{"num_hidden_layers": 15, "hidden_size": 256, "num_attention_heads": 4, "num_key_value_heads": 2, "head_dim": 64, "intermediate_size": 704, "vocab_size": 2048, "hidden_act": "swiglu", "norm": "rmsnorm", "norm_place": "pre", "norm_eps": 1e-05, "positions": "rope", "rope_theta": 1000000.0, "rope_fraction": 1.0, "qk_norm": true, "attn_scale": 0.125, "bias": "none", "tie_word_embeddings": true, "parallel_block": false, "init": "uniform", "init_std_qkv": 0.0234, "init_std_o": 0.0, "init_std_up": 0.0234, "init_std_down": 0.0, "optimizer": "adamw", "learning_rate": 0.00245, "lr_mult_up": 0.698, "beta1": 0.9, "beta2": 0.98, "lr_head": 0.0138, "warmup_steps": 358, "schedule": "wsd", "decay_fraction": 0.911, "decay_shape": "linear", "final_lr_fraction": 0.0, "batch_tokens": 131072, "max_seq_len": 1024, "doc_mask": false, "train_tokens": 644800000, "max_steps": 4920, "dataset": "wikipedia_en"}
Each number is 128 + 32 x the weight over its row's rms, rounded and kept within 0 to 255. Layers, rows and columns count from 0. The size above them is the row's rms in percent of the matrix's.

# layer 11 MLP down (transposed), 704x256, rms 0.0705, rows 545-548, columns 0-127
size [ 94 102 101 101]
[[184 175 111 112 159 149 141 135 107 162 121  75 160 174  88 184  86 115 194 125 136 137  51 141 137 141 129  67  54 176 171 101 147 204 141 160 112 114 120 130  94 164 106  49 106 128 138 174  92  94 102 167 112  92 122 121 125 123 134 180 130 149 177  90 113 139 134 108 151 138  82 131  88 171 121 153  90 142 106 103 123  98 137  92 115 143 120 106 114 174  77 166 127 162 132 121 101 103 127 111 130 145  81 176 129  94 151 138 156 122 145 118 148 113 133 144 113  95 178 110 163 100 121  65 125 119 135 160]
 [168 103 117  93 138 117 107  91 157 149 108  95 192 125 153 162 118 142 129 175  49 144  41  83 122 138 121  76  85 225 119 176  99 131 120 130 115 133 121 153 126 132 151  76  91  91 119  89 104 127 132 162 100 123 129 104  95 104 147 162 149  93  77 114 112  99  90 141 161 143 116  82  97 105 162 167 126 158 118 119  87  91 171  95 147 149 160 175 118  61 154  67 107 158 118  73 126 148 179 143 149 128 128 129  59 116 144 114 128 130 145 150  91 145 144 103 143 109 165 115  44 143 116  91  78 122 131 127]
 [102 107 180 151 100 103 185  85 172 117 114  93 152 153 106 160  89 147 118 166 133  95  82  91 102 143 118 142 128 120 132 118 125 161 146 141 136 139 113 142 164 119 118 101  75 132  90 157 151  74 165 139 155 166 112 111 107 141 127 133 113  69 181 182  93 141  97 145 132  82  74 170 104 102 146 187 113 134 112  95 150 134 142 183 140 139  82  77 135 131 113 194 193 136 119 117 104 106 183 119  92  96  83  76 113 122 108 121 137 123 177  88 127  85 139  94 104  68 136 102 153  49 116 179  99 190 127 105]
 [111  71 176 179 103 148 159  93  71 119  90 124 145  80 128 189 150 194 150 121 181 114  63 145 103 129 161 161  53 141  81  99 215 185 157  93 175 114 102 147  78 108 177 123 109 180 156 152 182 174 153 159 132 132  94  93 108 116 116 135 122 131 138 142 137 123 107 164 155  55 112 134 150 192 168 121 118 117 166 122 177 157 106 156  94 126 108 132 168 154 104 144  80 121 145 137 133 127 151  91 127 138 181 122 132 146 161  87 183 100 142 145 139 151 199 154 128 147 112 121 152 174 129 129  90 125 134 109]]
# layer 11 MLP gate, 704x256, rms 0.0528, rows 546-549, columns 0-127
size [ 97  97  93 104]
[[131 121  84 143 169 113  85 151 162  53 107 153  98 129 109 155 177 169 116 173 138 134 140 144 161 136 114 172 137  99 147 214 165  98 147 155 142 134 104 174  84 165 136 167 207  98 171 177 163 149 133 160 145 171 162  56 152  53 141  70  89 191 112 138 123 134 143 106 197 126 147  99 147 155 133 115 165 132 158 104 154 125 126 105 111  99 139 114  93 178 120 209 104 105 147 107  76 152 126 147  62 161 141 154 146 143 173 151  76 155 117  70 142 181  83 117 136 127 176 173 151 178 126  94 102 143 158  69]
 [ 92 150 134 104 146 109 163 126 125 159 206 147  93 106 126 127 169 138 136 167 149 114 171 114 137 162  99 151 102 143 148  94 158 105 159 119 126 138 112 126 122 138  99 148 153 193 137 167 173 175 125 132 111 106  90  50 136  78 135 109  72 197 181 133 108 202 101 152 123  87 114 178 106 146 125 155 172 116 176 218 122 121  74 113 150 200 131 110 119  59 112 146 154 175 102 105 169 149 129  90 199 148 125 139 150 154  95 102 133  99 118 177 135 138 115 139 159 130  81 120 119  88 157 106 145  67 104 164]
 [156 100 177  76 118 111  97 126 121 122 174 118 174  85 141 137  71 118 121  70 166 139 129 125  77 166 152 104  76 105 107 179  98  85 131 149 112 127 132 109 153 178 125 105 153 102 143  75 150 108  80 167 135 126 161 113 105 152  89 121 137  73 142 201 123 100 112 153 124 161  98 112  79 166  95 129 188  88  85 155 116  30 100 155 123 159 128 128 113 128 152 115 113 113 117 144 129  65 147 123 103 176 141 137 171 185 189 159 182  83 115 183 153 135 170 160  98 107 143 136  81 165 209 160 178 152 114 110]
 [ 84 162 121 144 141 247 143 117 141 134 114 158 107  86 112 102 150 135 152 103 139 123 151 101 116 131  89 138 101 155 163 176 142 155 141 137  99 107 115 103 142  50 138  48 143 120  76 168 149 150 156  97 128  49 138  98 131 108  74 145  58 148 158 156 179 132 114 148 124 142 143 100 131 150 146  78 119 117  60 111 112 131  88 104  75  90  98  94 175  62 174 170  59 131  66 108 116 112 167 161 182 172 148 118 109 157 181 146 120  67 145 153 118 109 146 154 119 143 114 160 142 135 143 130  84 115 118 149]]
# layer 11 MLP up, 704x256, rms 0.0514, rows 546-548, columns 0-127
size [103 100 100]
[[112 112  83 155  90 131 169  95 123  85 173 147 134 163 132  91 181 125 138 109 190 116 144 111  92 139 148 183 103 102 148 129 127 129  93 154  50 150 171 114 127 167 137 161  97 172 105  98 129 175  91 122 136 125  67 156 163 164 122 152 112  89 145  93 189  95 147 134 127 152 112 156 110 145  69 146 136 116 111  99 122  81 122 109 118  88  29 155 114 133 122 127 126 129 106 145  94 140 111 133  84 111 151 208 142 151 159 150 138 173 213 141 177 122 159 148 104 184  71 137 116 146 158 169 138 134 113 168]
 [122 110 134 124 134 149 108 145 126 126 134 134 150 155 102 134 118  79 133 160 155 127 129 153  92 153 133 123 151 177 126 102 181 124 123 147 141 154 168  99 150 128 104  96 104 160 121 155 124 151  62 128  75 124 177 101 146 182 142 150  52 114 138 124 120 127 113  85  92  88 167 148 119 104 138 130 111 167 121 135 111 134 149 189 158 189 128 132 136 153 165  81 178 131 129 167 128  71  88  73 136  86 144 187 170 127 147 194 152 138 153 118  77  58  93 142  99 128 167 129 127 185 152 122 113 125 160 156]
 [113 138  94 103 179 114 136 133 111 163 105  66 138 115  90 114  68 103  90 132  96 151 123 110  35  99  87 200 124 161 131 176 128 121 118 129 139 137 107 156 145  99 169 156 121  78 105  94 180 137  94 142 150 165 140 139  92 125 177 124 108 158 149 131 152 129 169 155 150 155 169 173 124 170 151 112 140 124 202 184 127 170 112 152 160  95  68 131 164 193  90 110 199 156 154 131 131 164 114 156 146 169 117 154  61  96 152 141 102 147 128 126 110 117 100 101 177 105 134 125 163 160 148  92 192  91 128 138]]